config = dict(
    n_layer=9,
    vocab_size=2048,
    grad_clip=0.5,
    seq_len=512,
    train_tokens=101800000,
)
Each number is 128 + 24 x the weight over its row's rms, rounded and kept within 0 to 255. Layers, rows and columns count from 0. The size above them is the row's rms in percent of the matrix's.

# layer 2 attention query, 32x64, rms 0.214, rows 0-31, columns 0-63
size [ 88  81 163  91 148 100  96  96  99  95  98  98  99  94  98  95  92  95  94  95  98  98  89  92 104  86  97  95  99 100  99  89]
[[147 181 140  82 147 110 162  93 156  96 130  92 111  88 121 101 128 173 139 130 125  80 113 129 123  94 151 162 137 165 143 100  93 150 115 129 129 142 111 142 158 130 117 135 118 157 123 130 112 107 111 142  98 177 138 127 112 155 109 111 139 102 148 102]
 [127 147  96  77 152 130 149 156 107 101 102 130 140  99 112 148 126 130 155 132 151  65 147 121 152 143 156 138 105 121 115 106 124 120 135 112 152 150 134 118  70 120 127 163 102 145 168 133 118  99 112 153 114 124 136 147 170 180 110  98 151  91 119 115]
 [151 143 128 119 181 129 120  96 140  65 157 105 150 118 106 104 139 152 135 135 110 145 121 156 100 100 159 167 107 151 144 101  89 157 108 126 137 145 115 134 130  95 119 169  92 154 114 112  67 115 108 137 132 137 141 150 120 135 152 125 137  89 149 144]
 [140 152 122 105 168 127 117  88 157  64 158  97 130 124 106 121 144 151 126 113 135 126 118 151 103  93 156 179 122 145 152  71  95 135 108 135 135 145 123 134 133  91 117 173 113 125 129 104  74 131  93 143 111 127 125 122 129 136 139 122 130  80 124 119]
 [138 162 123 124 177 146 117  88 154  66 160 111 162 144 104 123 129 156 106 140 104 142 140 165 109  95 156 163 118 154 155 118  87 153 116 135 131 142 113 144 136  90 114 168 117 119 102 118  85 104 106 138 134 153 151 143 147 140 147 127 142  94 144 114]
 [121 104 117 137  96 100 141 178 101 158 108 155 108 116 129 107 136  84 142 156 157 127 142 110 118 169 131 120 152 101 129 158 170 126 137  82 125 130 142 146 113 182 151  75 121 149 119 152 167 118 158 133 157 115 116 114 124 115 123 130 106 176 120 143]
 [100  94 116 168 143 100 154 198 169 134 127 138 149 141 120 154 112 115 103 135  78 107 119 136  90 124 121 157 181 105 117 120 128 126 165  87  87 148 110 129 132 105 135 110 142 110 156 143 147 147 126 111 108 128 156 136 129 104 156 148 102 138 140 153]
 [153 154 148  88 130 112 146 151 176 128 127 122 131 108 119 108 100  96 102 105 136 119 109 146  94 169 156 180 119 193 100 114  81 138 147 136 151 169 116 137 109 134 160 129 161 114 124 128 169 116 113 141 117 116 123  91 130 113 119 143 119 101 107 115]
 [113 131  87 105 113 136 142 143 122  81 141 142 116 134 100  76 139 131 158 140 117 105 151 114 102 141 153 156  88 126 160  92 101 135 123 136 113 197 144 139 120 123 101 146  94 134  99 122 136 123 109 187 110 132 163 118 120 140 106 167 136 123 131  90]
 [ 93 143 106 147 138  91 138 123 161 101 105 128 151 113 172 149 139 119 129  87 171 146 125 111 112 102 158 164 120 148 146  88 134 116 125 104 137 139 171  99 122 148 129 112  95 107 141 103  88 160  93 108 138 172 124 136 111 179 142 125 140 123 145  97]
 [124 111 110 114 122 144 127  79  99 167 114 125  74 165 136  99  93 129  86 117  78 163 112 104 126 118 165  98 148 120 168 127 148 104 141 131 143 106 134 120 129 163 162 118 133  99 140 128 129 121 126 117 120 194 135 111 133 160 110 137 129 141 146  90]
 [123  99 174 136 139 144  84 138 121 159 153  97 125 121 178 149 129 111 142 155 147 150 102 100 130 111 131 121 125 121 122 126 135 124 163  83 132 111 133 176 143 104 117 115  80 126 144 141  88 163 113 138 110 144 133  66  97 134 129 157 149 177 127 130]
 [ 83 138 164 115 123 111  76 137 128 108 110 121 110 130 132 144 145 159 133 145 170 145 120 172 160 123 151 129 169 148  92 106 117  72 119 111 117 166 120 133 151 146 143 158 122 120 113 132 115 147 145  88 106 133 135 116 154 129 156 176 132 134 130  70]
 [133 139 139 165  81 172 129  89 171 109 123 139 130 120 149 142 106 153 131 112  97 119 108 109 127 126  90 121 109 143 110  71 140 100 160 140 112 105  95 151 135 115 113 157 170  93  80 120 102 122 112 151 118 141 133 108 166 119 105 137 105 108 161 142]
 [133 104 177 134 166 108 181 139 124 116 117 124 134 149 124 130 110 128 130 118 150 140 146  83 130 144 137 173 189  90 112 159 107 118 135 162 149 126 114 104 150 193 107 141 131  81 130 156 111 145 126 115 123 129 120 145 138  98 116 117 161 150 117 151]
 [116 126 140 125 145 155 151 128 119 140 183 105  99  91 142 113 149 119 123 162 109 137 171 143  96 118 120 152 156 107 156 119 107 118 142 126 137 175  90 132 183 146 139  81 153 125 100 110 110 158  76 122 143 141 142 158 142 127  75 115 136 134 121 127]
 [170  96 123 151 123  98 124 119 111 104 156 121 136 139 159  97 118  95 142 130 163 116 121 123 144  95 145 132 110 105 115 111 130 158 161  89  97 141 114  88 171 116 139 103 123 113  96  83 118 171 158  81 142 155 143 103 100  95 150 146 136 124 156 138]
 [136 181 134 163  91 167 135 111 123 117 153 148 102 146 126 151 127 137 135 149 108 129 156 116 151 196 120 143 157 123 162 153 151 141 123 128  89 150 138 172 110 115 162 116  92 112 159 124 145 113 143 132 109 154 101 120  97 146  82 127 121 153  91 129]
 [130 115 111 112 162 139  94  85 142  88 156 132 126 120 150 113 163 137 122 158 122 137  53 157 109 104 132 113 162 134 123  99 123 145 102 113 103  98  97 149 156 142 135 106  94 135  96 147 111 123 154 146 149 153 179  94 126 138 126 102 125  94 139 128]
 [129 127 107 194 131 118 124  88 118 181  75 130 114  96 147 136 130 123 114 148 122 130 158 121 113 124 146 132 113 108 145 119 124 138  56 118 152 100 102 133 153 158  86 134  90 145 134  98 148 127 132 163 112 153 149 137 116 135 132 138 117 176 104 117]
 [193 123 130  99 165 143 102 133 150 123 101 165 140  98 131 144 116  85 148 121 123 130 108 140 136 120 157 105 144 126 146 131 118 129 107  98 143 131 133 107 113  71 107 119  90 134  70 112 134 107 155 103 113 130 111 177 143 183 121 125 130  96 142 128]
 [123 163 160 134 111 106 138  89 125 150 133 123 103 126 105 147  76 112 135 108 121  73 115 105 152 164 117 108 101 106 109  82 105 140 120 153 125 116 164 104 144 141 126  80 145 125 133 112 107 131 154 173 121 132 171 123 136 172  94 123 140 103 127  95]
 [ 98 145 138 111  96 152 130 158 118 122 145 139 111 104 116 104 138 123  88 116 125 110 161 101 167 138 146  96 185 148 102  98 107 164 108  91 149 101 182 168 130 151 117 129 119 159 117 131 117 142 104 117 110 137 142 128 102 157 115 131 177  94 130 150]
 [158 120 141 114 128 134 135 136 115 182 152 105 142 130  87 146 113 163 162 123 115 107 119 122 114 124 106 139 129 115 120 104 102 136 119 100 108 104  60 116 126 101 129 172 101 148 153 105 143 168  90 136 155 128  97 137 118 165 127 154 133 120 189 108]
 [117  85 122 151 144 141  77 140 175 120  90 153 137 164 127 142 118 113  85 144 169 127 128 123 139 123 114 113 121 143 147 145 123  74 148 160 122 106 112 107 104 121 123  82 139 101 102 139 155 135  86 104 157 156 144 128 140 132 155 144 164 166 113 110]
 [154 179 115 120 135 106 119 151 121 108 127 121 143 134  83 148 132 117 120 170 159 127 134 103  88 117 120 114  85 125 110 162 182 131 157 120 133 150 109 151 104 164  96 135 115 140 141 159  96 143 126 146 112 151 131 164 137 167  66 129 130 132 149  99]
 [137  57 168 117  93  83 133 129 119 118 128 138 105 118 139 168 126 121  99 161 145 177 121  92 108 131  83  84 123 164 131 134  92 145 126 100 159 158 139 103 101 152 170 120 109 129 142 111 134  93 134 125 139 142 132 125 132 118 131 125 145  96 136 117]
 [104 125 126 164 144 110 135 130 142 132 127 126 126 110  77  98 121 153 103  92 135 169  94 168 144 126 104 133 112  83 109 109 128 137 159 126 106 159 155 124 115 189 155 124 151  91 134 157 151 117 128 121 114  62 122 120 114 115 130 127 151 171 103 137]
 [141 110 142 160 134 132 181 142  97 115 137  91  88 149 171 160 177 125 114 122 107 154 113  82 173 169 125 149 140 147  99 133 151 107 109 138 128 110 141 120 152 136 138 127 125 131 144 134 129 131 171 137 146 113 112 142  93 144  72 112 114 122 159  97]
 [124 108  56 115 139 131 115 135 138 140 150 140  75 145 129 155 121 120 137 128 145 110 159 126 107 147 150 162 143  89 110 170 124 114 131 126 148 158 128  90 131 157 118 150 112 115 153 120 132  88 122 146 153  93 116 128 117 162 174 138 155 141  68 146]
 [ 96 114 154 148 112 159 135 146 129 138  95 126 151  85 133 148 125 138 137 143 110 132  86 100 152 173 154 110 113  85 113 151 112 139 124 119 136 112 101  84  88 131 153 146 141 115 141 136  82 149 117 132 138 138 137 114  98  92  81 137 126 152 187 162]
 [102 136 110 133 156 103 101 166  94 114 134 137 140 124 133 155 138  99 124  82  99 162 183 153  73 124 110  84 107 103 105 150 113 128 125 148 175 131 132 122 128 156 120 117 118  92 113 170 153 140 125 115 176 141 132 115 125 114 159 138 106 155 146 135]]
# layer 2 attention key, 32x64, rms 0.288, rows 0-31, columns 0-63
size [ 48  64 113  65 230 318  65  77  66  73  72  74  75  85  74  74  71  77  84  71  71  88  68  74  72  74  71  75  69  75  73  71]
[[123 141 165 158 111 156 121 153 119 139 147 132  97 162 139 115 127 149 125 172 107 144 130 152 112 146 149 122 178 104 125 113 128 131 125 115 123 179 129 148  83 138 165 108 129  99 174 123  95 109 108  96 123  68 151 101 132 114 130 142  72 142 124 135]
 [102 175 130 129 130 151 118 142 170 106 133 101 117 161 131 117 111 169 141 142 162 149 113 142 119 117 139 145 147 132 112 123 101 139 150 186 171 142 116 118 127 155 170 132 152 133 129 143 109 166 123 138 134  53  86 137 128 124 144 136 168  92 118 118]
 [113 127 135 101 113 156 126 147 149 115 145 102 121 103 150 176 138 111 156 161 150 164 128  93 137 117 122 143 104 136 144  92 141 105 134  80 196 121 101 109 139 112 123 113 173 144  91 138 178 144 105 121 124  76 123 127 144 125 116 139 148  98 125 109]
 [124 141 104 137 153  74 158 134 108 143 107 169 159 154 100  68 127 119 114  95 109 105 174 143 129 143 118 138 139 127 126 153 126 123 118 149  74 109 154 167 116 137 112 140  98 124 146 113 111 122 167 129 158 157 163 119 123 130 137 105 135 170 165 142]
 [137 137 158 128  91 124 132 101 101 148  84 171 121 112 110  76 112 112 135  99 132 123 133 134 114 156 108 140 156 160 103 128 149  97 117 135  76 123 165 166 134 148 149 130  97 126 163  92 108 129 137 106 158 166 117 124 149 117 126 103 128 165 159 168]
 [134 141 159 121  87 128 141  93 104 145  94 173 125 114 115  79 108 107 140 108 131 130 139 129 115 148 100 149 154 173 107 129 150  89 118 128  88 116 158 163 132 145 143 131 108 132 154  86 114 129 137 110 165 151 117 127 149 117 140  91 138 167 171 170]
 [132 137  90 122 115 145 154 127 162 163 125 123 129 124  95 127 136 168 127 136 110 134 128 113 113 119  99 124 147 144 145 135 161 128 109 128 109 171 115 179  92 118 128 131  85 178 150 133 170 126 171 149  85 147 161 125 119 118  80  76 116 145 153 132]
 [110 152 113 181 119 157 121 134 137 137 148 101 154 141 135 102 128 150  93 166 136 213 158 133 144 103 150 114 102 149 177 147 124 107 113 136 144 118  78 140 117 107 115 118  99 122  92 142 141 175 121 127 127 116 105 139 102 118 114 133 142  97 132 126]
 [112 107 119 156 151 114 106 148  87  95 148 143 104 128 172 140 140 119 109 166 147 122 128 151 145 133 143 171 136 121 150 122 120 158  85 145 132 162  81 132 108 101 119 101 163 203 107 111  97 132 130 115 151 132 153 158 100  95 131 108 116 137 125 115]
 [160  99 150 115 124 115 125 139 113 186 120 122 156  92 123 175 124 107 134 127 122 117 136 161 147  98 130  77 144 163 140 134 110 114 141 134 120 129 150 125 105  87 106 111 100  76 169 148  79 117 115 138 153 154 144 158 124 112 128 103 100 152 143 163]
 [130 173 177 123 103 140 100 147 141 117  95 131  99  72  96 141  92 132 137  84 144 102 163 138 135 139  92 147 129 127 107 136 158 132 135 164 170 128 143 155 136 110 121 102 115 110 138 139 148 128 108  85 180 113 128 132 141 123 111 122 116 184 132 126]
 [122 152 167 126 113 126 171 141 108 145  99 167 130 153 109 119 132 111  90 149  45  85 112 145 148 134 124 135 103 119  90 130 133 126 103 128 111 147 132 145 157 114 143 116 138 131 132 144 119 119 115 174 133 116 137 115 167 139  86 108 116  85 172 140]
 [131  98  92  99  58 136 153 129 143 146 134 141 140 135 119 172  98 133  74 134 106 112 137  90 111 130 169 117 106 142 140 111 117 147 154 135 131 152 145 151 167 128 109 103 123 142 157 129  90 125 108 148 164 135 109 164 141 138 130  84 139 130  92  99]
 [119 138  94 118 113 179 136 121 126 133 136 166 119 155 124 122  60 128 145 105 125 169 146 155 114 141  97 138 123 136 117 112 135 103 126 108 126 132 159 159 164 107 132  98 112  93 114 126  91  91 108 105 125 156 164  93 156 126  75 110 127  98 159 122]
 [151 115 127 149 161 170 121 135 138 124 150 120 148 149 164 117 153 149 113 113 140 133 137 123 125 107  80  63 135 137 129 135 110 122 157 139 114  82 115 147 165 159 100  84 141  85 158 120 119 156 187 118 145 120 156 150  98 121 120 145 114 103 144 107]
 [104  72 164 143 148 105 119 112 117 133 150 137 122 163 148 159 122 164 142 131 115 126 152 155  94 101 141 116 138 140 125 170 114 162 148 135 143  88 103 110 140 116 140 157 144 137 123 143 117 123 172 158 105  76 153 141  86 156 124  96 127 144 155  85]
 [ 89 189 148 106 133 167 153 108 135 154 120 138 149 129 135 161 126 141 129 142  75 105 134 105 106 137 101 104 117 117 168 115 149 100 113 158  98 139 122 124 103  65  76 114 129  78 118 112 123 132 154 113 112 136 141 121 124 160 138 103 126 120 111 146]
 [146  99 134 112 158 136  97 166 136 157  87 128 102 152 151 152 134 114 116 145 103 145 157 142 123  85 115 142  89 106 129  99 131 167 108 130 158 166 132 144 116 138 142 137 146 137 116 147 155 168  92 103 101 109 160 143 116 101 161 154 149 121  69 109]
 [147 153 101 132 130 159 169 139 142  97 137 106 138 137 103 189  96 145 116 130  99 128 136 157 150  94 130 124 101 117 126 171 121 116 127 158 165 149 125  86 130 153 141 143 146 145 123 102 132 100 119 160  76 102 114 150 124 153 158 133 105 102  84  96]
 [144  85 108 149 130  93 168 148 121 118 144 161 117 101 103 116 104 137 112 131 141 118 123 149 149 118  85 174 149 152 132 141  98 163 120 131  94 142 126  93 151 145 112 147 176 110 116 176 115 104 105  99 127 151  88 125  73 142 140 118 139 154 144 146]
 [117 148 164 118 123 129 131 100 120 167 161 106 144  96  82  81  83 136 117 160  86 112 117 127  98 136 105 144 106 138 135 123 158 137 145 126 128 136  97 115 123 164 172 164 120 120  92 123 122 100 134 144 139 111 162 110  95 107 174 127  94 160 117 142]
 [137 154 112 106 100 143 145 136 104 126 103 152 127 103 114  70 130 115 157  98 122 156 150 131  93 158 131 140 133 147 117 142 106 111 157 165 123 106 140 166 140 138 148  98 128 165 101 141 119 141  86 111 119 159 102 150 137 112 148 114 111 183 153 187]
 [139 125 162 109 134  99 134 107 126 111 113 118  97 105  89 130 120 125 191 107 121 107 152  91 152 154 135 142  94 139 123 149  94 114  91 135 130 109  73 135 187 140 135 117 175 148 125 139 121 156 140 164 133 164 125 165 139  95 121 119 137 111 106 118]
 [112 128  96 137 145 113 107  78 149 131 131 153 111 132 143 137  90  89 120 176 104 101  77 131 134 119 134  93 124 138 144 133 167 137  91 163 124  92 137 141 138 155 106 125 115 119  58 120 126 149 129 132 126 141 148 101 127  93  90 141 115 133 130 174]
 [119 171 139 157 138 154  92 124 136 151 157 143 163 116 107 127 137 165  99  88 149  83 182 108 139 109 109 123 152 131  87  79 161 132 126 150 111 142 127 153 154 123 110 141 106 132 157 143  96 138  95 131 113 121 157  70 130 109 131 111 127 136 143 116]
 [142 107 128 123 137  73 140 137 165 107 164 122 129 177 118 125 196  93 145 130  98 150 178 170 151 137  98 109 135 122 115 112 127 132  91 130 143 138 115 143 119 122 151  78 127 130  83 122 121 134 120 124 171 111 147 101  93 120 131 150 138 137 112 110]
 [136 144 138 167  94 182 139 100  96 162 107 134 159 164  89 149 168 118 140 124 133 119 129 129 161 180 157 143  96 122 144  91 161 151 138 107 113  89  92 115 126 155 139  93 120 116 130 157  97 119 139 108 110 112 115 133 104  98 107 143 117 113 126 117]
 [110  87 123 162 112  99 121 145 132 111 152 141 161 139 119 147 131  88 114 107 138 131 158 155 107 147 131 140 123 120 152 115 128 104 141 112 118 102 156 131  76 107  98 143 154 159 198 108 192 155 130 130 143 125 150 126 167 143 157 105  92 134 128 123]
 [116 115 135 114 101 111 126 157 102 178 122 161 122 105 137 127 152 158 142 117 131 101 123 139 101 143 143 148 125 126 111 150  91 107 123 139  90 144 131 164 134 111 155 125 154  99 111  47 163 120 128 116 152 166 123 105 117 113 130 169 111 162 160  90]
 [131 101 135 122 122 165 133 102  57 103 146  90 100 115 143 112 153  70  74 118 129 119 113 144 105 130 119 133 133 179 129 156 146 160 159 139 112 151 102 144 115 120  90 122  83 140 126 110 149 116 115  89 124 143 164 129 114 123 151 128 127 141 125 102]
 [120 144 111  80 114 167 103 104 128 137 174 156 145 111 124 135 121 108 126 116 131 109 123 134 143 126 104 131 111 126 103 134 106 154  87 121 143 127 139 154 102  90 151 176 147 154 146 145 102 151 182 121 133 128  93  78 134 137 124 155  71 107 150 162]
 [113 129 116  95 173 110 116 150 136  94 133 127 204  72 128 144 138 118 106 122 147 136 123 119 130 110 107 152  99 104 131 123 166  86 128 137 121 132  89 103 135 119 129  95 107 142 144 127 131 131 153 107 131  74 167 104 114 137 113 168 160  97 125 137]]
# layer 2 attention value, 32x64, rms 0.181, rows 0-20, columns 0-63
size [103  91  91 113 110 107  98  92 102 112 104 103  96  84  99  96 120  89 103 115  97]
[[161 165  99 134 104 150 148 139  78 154  96 148 130 148  92 138 130 109 110 131 110 132 128 117 131  98 122 116 122 144 170 136 129 132 113 151 123  93 130 143  86 142 123 144  98  96  97 163 117  56  74 130 137 116 163 153 128  98 151 137 140 107 132 129]
 [ 83 166 101  93 109 146 126 141 167  97 136 144 161 100 129 159 100 142 164 106 133 123 127 123 134 158 122  93  73 143 112 150 158  81 110 128 141 121 116 112  82 116 157 136 129 147 119 134  92 118 138 146 152 128 184 128 154 158 118 127 155 117 120 140]
 [143 131 117 185 135 128 159 103 111 149 117 135 142  95 121 140 132 148 140  86 102 130 124 151 106  89 151 138 145 144 124  67 140 173  74 107 129 141  87 123 137 164 129 110 124 140 106 122 120  67 115 124 152 153 134 124 156 149 161 148 104 123 148 119]
 [164 122 139  68 126 104 119 116 119  90 111 154 125 125 131 138 156 139 127 127 131 115 139 164 133 164 120 126 115 119 141  77 112 179 169  89 129 100 120 140 119 160 113 119 147 139 157 103 153  99 121 119 147 111 137 108 126 182 103 106 133 159 162  80]
 [178  94  77 159 124 109 122 152 135 122 159  93 146  82 132  92 139 180 137  94 126  80 160 147 134 121 131 139 170 109 114 136  90 137 165 102 122 139 147 126 111 129 125 161 157 138 136 128 129 131 119  97 151  94 144 130 144 124 148 134  91 135 118 150]
 [126 168 119 100 110 152 176 140 164 119 185 150 124 112  91 102 142 103 151 143 112  91 124 108 141 169 168 118 161 122 124 139 120 124 122  88  87 135 124 148 160  98  99 121 127 135  75 126 112 126  99 142 132 132 113 116 110 161  99 132 119  91 143 138]
 [121 152 118 123 172 108 142 137 112 127 106  83 165 145 148 146 108 145 139 169 110 119 169 143 138 142 106  80 125 141 133 112 113 149 130 134 163 103 187 114 104 108 142 117  72 117 161  80 111 125 118 136 141 105 146 131 156 103 130  93 145 155 126 157]
 [150 117 120 141 108 152 135 114  84  91 146 102  87 103 128 101 128 153 120 139 112 120 139 113 116 109 146 174 138  85 161 128 132 142 173  87 106 134 109 153 105 129 154 142 131 134 147 110 149 142 135 160 132 106 106 126 167  83 120 161  61 146 123 135]
 [122 135 154 167 113 112 147 124 179 137  97 150  76  95 155 137 117 157 107 117 129 126  80 127 114 139 142 149 158 120 143 126 137 165 127  96 115  49 130 102 160 155 157 129 108 120 119 166 136 150 145 129 133 110 128 108 101 148 120 119 125 118 168 111]
 [113 129 115 126 133 129 190 118 119 126 114 118 131 111 132 144 123 157 144 167 101  93 146 138  86 119 165 137  99 165 134 109 124 151 141 152 155 111 162 131 119 120  86 128  99 127 174 103 124 105 170 155  89 143 108  89  97 118 100 150 153 170 123 146]
 [140 112 100 113 153 134 161 170 107 124  88 166 134 146  86 132 116  98 186 112 138  94 140 103 139 138 141 143 123 108 114 100 112 133 121  93 165 156 140  86 108 177 109 131 118 167 137 162  90 105 106 128 160 137 103 126 144 120 120 118 114 128 148 106]
 [122 154 143 140 166 118 105 152 129 146  86 139 154 131 123 180 174 135 147 137 144 150  87 143 126 148  86 121  87 107 123 106 126 115 104 147 152  87 113 140 151 137  92 111 125 140 130 134 128  94 138 112 205 139 121 120 112 120 168 121  89 131 119 128]
 [ 99 137 113 179 165  93 123 176 130 112 117 117  79 163 110 140 104 162 146 101 105 183 109  88 116 160 152 165 141 114 118 162 124 143 125 110 135 138 137  95 160 115 118  71 123 129 130 121 139 130 125 118 155 104 160 124 109 129 122  99 129 119 142 128]
 [106 110 172 130 101 150 155 149 141 162 107 120 136 101 123 112 121 173 101 114 138 170 107 143 130 113 134 124 166  73  77 161 117  93 171 155 160 178  93 133 138 129  95 167 110 120 112 112 122 138 148 150 128 135 125 151 130 143 116 116 130 136 147 123]
 [ 91 159 109 124 145 118 149 176 134 134 137 111 145 127  95 130 101 148 105 116 129 144 147 107 168 141 165 110 139 139 164 151 150 113  94 161 133 107  96 127  68 155 125 171 115 108 113 159 105 134  91 152 134 167 128 129 175 107  98 111 140 112 129 114]
 [136 145  90  95  95 143 183 141 160  96 161 107 139 104 104  92 101 156 105 120 144 149 112 134 133 119 150  85 118 184  90 109 160 146 147 130 146 100 142  99 139 129 133  91 128 120 142 177 115 137 106 139 136 133 125 141 132 117 159 136 158 117  91 119]
 [156 139 137 155 115 154 177 129 100 138  82 132 123 130 153 114  94 147 116 132  91 123 101 103 155 133 133 119 101 136 143 167 125 173 133 123 145 127 136 147 144 173 138 151 141 148 120 129 143 150 110 183 123 144 117  73  95 173 139  83 118 118 105 106]
 [120 144 162 149 123 156 137  86 133 135 198 111 152 125 117 115  89 126 118 153 121 145 146 135 152 180 106 117 126 147 131 149  94 127  97 120 174 111 112 174 148 127 142 119 104 133 159 145  97 105 107 136 129 123 145 125 106 126  98 155 113 165  99 174]
 [140 115 142 165 104  83 145 120 139 139 119  57  84 121 163 116 141 137 175 150 117 156  93 100 104  99 119 117 121 148 128 116 104 116 128 144 101 147 126 112 158 135 135 125 138 131 173 153 158 149 121 138 115 180 115 140  97 164 107 102 151 130 151 126]
 [139  92 113 141 128 132 136 122 118 143  96 134  84 125  90 163 131 132 161  92  91 140 116 141 134 132 144 105 132  88 163 123 168 127 155 145 103  86 106 131 110  67 127 131 108 104 161 165 111 162  90 144 126 158 130 152 115 145 167 123 107 147 125 154]
 [ 78 166 117 149 153 141 128 109 130 104 159 103 109 152 169 143 105 132 127 151 158 149 144 166 107 143 169 105 170 152  95  88 119 131 132 153 150 110 139 150 132 153  97 115 163  96  90 125 127 145 133 109 135 126 151  86 101 102 123 163 123 157 139 125]]
# layer 2 attention output (transposed), 32x64, rms 0.3, rows 0-19, columns 0-63
size [100  93  93 111 104 100 108  97 101 106  98 106 103  88 100 100 110  94  99 110]
[[115  97 144 161 122 151 180 134 128 127 113  70 103 123 156  86 139 159 140 118 141 122 132 110  94 166 151 113 122  90 160 127  83 104 148 115 114 151 148 117 146 141 116 138 140 151 111 129 147 167 162 141 170  99 166 139 146  88 116 140 127 137 125 101]
 [107 116 152 142 130 128 143 117 110 167 143 141 144 132 112 158 143 179 118 105 118 163 115 131 106 154  93 154 126  95 148 134 191 141 103 145 143 107  89 150 111 148 143 159 131 141 186  98  90 139 136 145 123 153 129 121 169 114 177 120 112 138 153 124]
 [ 96 117 143 128 104 155 158 115 106 132 119 120  86 179 133 134 102  95 132 119 133 106 136 152 117 156 158 120 107 105 115 139 145 131 159 132 141 138  85  95 164 153 129 162 131 100 122 161 125 147 137 169  60 127 127 131  97  95 152  88 101 153 141 134]
 [111 156 153 136 123 131 155  96 130 126 110 120 173 128 161 145 141 128 115 154 140 137 137 113  90 144 139 178 110 203 117 167 124  93 128 153 161 127 108 159 142 152 113 129 107 129  88 137 108 110 135 156 150 164 122  86 118 138 137 106 158 117 159 153]
 [171  98 126 145  81 115 145 112 136 152 139 126 131 115 143 150 133 129 105 169 137 140 157 168 143 119 139 162 125 152 147 112 135 181 143 113 114 157  97 124  88 129 136 131 134 158  71 151 124 158 103 164 123 146 107 151 138 126 152 140 122  70  90 122]
 [111 118 114 141  84 120 134 143 168 125 124 147 130 157 152 120 106 128 112 175 129 127  94 151  77 102 152 119 123 126 141 133 134 141  71 120 154 116 160 159 150 141 132 118 113  98 140  92 148 171 134  92 107  97 140 100 174 115 137 116 183 130 129 150]
 [116 114 145 159 155  88 105 105 121 142 151 141  97  98 143 139 206 139 101 122  90 131 122 153 124 172 170 118 130 128  93 157  94 157 126 133  80 115 139 119 141 156 146 147  98 123 138 116 102 101 129 164 142 162 100 115 111 132 118 143 116 123 106 123]
 [135  65 128 139 125  66 129 131 137  90 109 134 109 120 149 130 136 106 153 125  89 119 144 111 154  97 126 119 110 129 162  85 138  92 145 128 102 141 106  85  89 137 124  78 123  86  96 140 138 130 125 129 105 153 132  95 118 109 142 138 165 149 126  98]
 [ 93 140 143  91 111 167 134 139 174 153 128 106 147 114 127 131 127 125 155 115  85 155 116 129 162 114 124 160 117 123 115 157 170 123 126 138 126 118 145 130 152 135 144 132 126 181  96 138 210 133 126 167 121  97 118 101 151 119  89 132 123 121 162 148]
 [125 133 164 147 108 106 123 139 116 119  67 155 140 110  98  86 145 114 129 105 151 155 110  85 150 135 183 157 123 131 100 136 129 164 132 179 135 117 117 123 132 150 121 138 119  98 112 117  99 123 123 138  98  79  96 140 115 101  92 127 147 131  94  97]
 [ 87 143 167  88 133  82 132  86 121 137 112 105  97  99 145 114  91 106 156 142 137 136 123 161 110  67 170 127 162 155 133 157 118 116 107 118 144  97 118 100 138 134 150 162 109 138 133 131 110 168 132 106 159 132 146 151 122 123 178 141 127 132 137 119]
 [ 97 170 123 129 125 120  77  70 142 110  90 105  85 100 120 136 121 113  90 102 126  89 165 118 145 143 113  80 122 133 114 128 124 102 134 161 146  99 136 149 145 140 125 109 110 142 119 127 117 148 105 123 128 149 134  93 145 107 140 139  75 131  93  89]
 [ 88 149 118  94 174 109  96 112 126 117 136 112  84  95 123 151  97 132 155 162 122 104 128 143 123 152 112 143 115  88 118 125 116 133 110 150 152 132 113  77  93 169 134 134 105 158 112  84 125 130 121 119  98  87 118  80 108 136 122 154 132  87 117 123]
 [156 141 115 118 147 118 149 112 107 139  74 164  96 162 112 170 127 164 152 105 143  94 129 113 112  75 151 116 125 108 120 100 136 155 151 159 136  96 134 155  86 107  94 138 109 148 131 109 170 144 119 158 152 141 102 107 112 122 128 130 133 179 141 130]
 [119 113 144 174 130 119 125  95 114 176 147 112 124 135 113 135 123 126 146 119  85  98  74 154 108 150 141  91  84 111 169 119 127 164  84 133 138  94 129 135 126 158 112 101 128 146  98 152  98 118 128 130 150 142 167 173 126 131 123 159 114 151 131  96]
 [ 93 117 144 178 114 118 148 130 140 164 142 118  88 158 141 125  94 186 182 118 134 147 109 122 146 156  74 145 142 134 118 148 120 154 139 122  96  96 136 113 155 120 104  73 119 106 145 154 102 161 116 114 106 104 119 135 128 111 116 108 125 126 151 153]
 [ 80 147 141 128 156 130 119 164 187 124 139 145 133 169  97 130 176 124 137  99 164 157 128 146  95 121 146 101  72 135 124 150 161 139 162 111 144 127 124 131 106 107 167 118  92 139  84 127 109 147 119 122 159 104 139 146 127 126 120 164 101 129 130 120]
 [115 124 106 192 118 167 170 131 141 142 138 143 125 115 130 179 184 109 159 103 122 115 128 148 139 157 149 110 144 113 144 172 142 118 113 146 168  94 136 100 108  98 125 135 137  96 148 149 107 135 137 107 142 145  97 127 151 174 127 135 123 103 111 165]
 [161 175 171 106 136 128 126 176 156 135 107 102  86 152 118 164 125 110 146  98 164 157 111 155 143 142 100 148 118  96 149 121 113 125 133 103 119 138 170 137 134 155 167 144 146 133 112 152 106  82 109 140 135 112  87  96 144 142 126 116 164 132 133 111]
 [126 121 112  73  66  91 129 156 121 116 100  75 141 135 116 155 154 148 145 143 118 145 151 157 167 172 116 107  97 119 126  91 104 159 122 143 126 124 136 118 108 150 129 118 118 138 167 136 113 165 107 114 148 109 165 113 108 108 102 141 131 141 170 132]]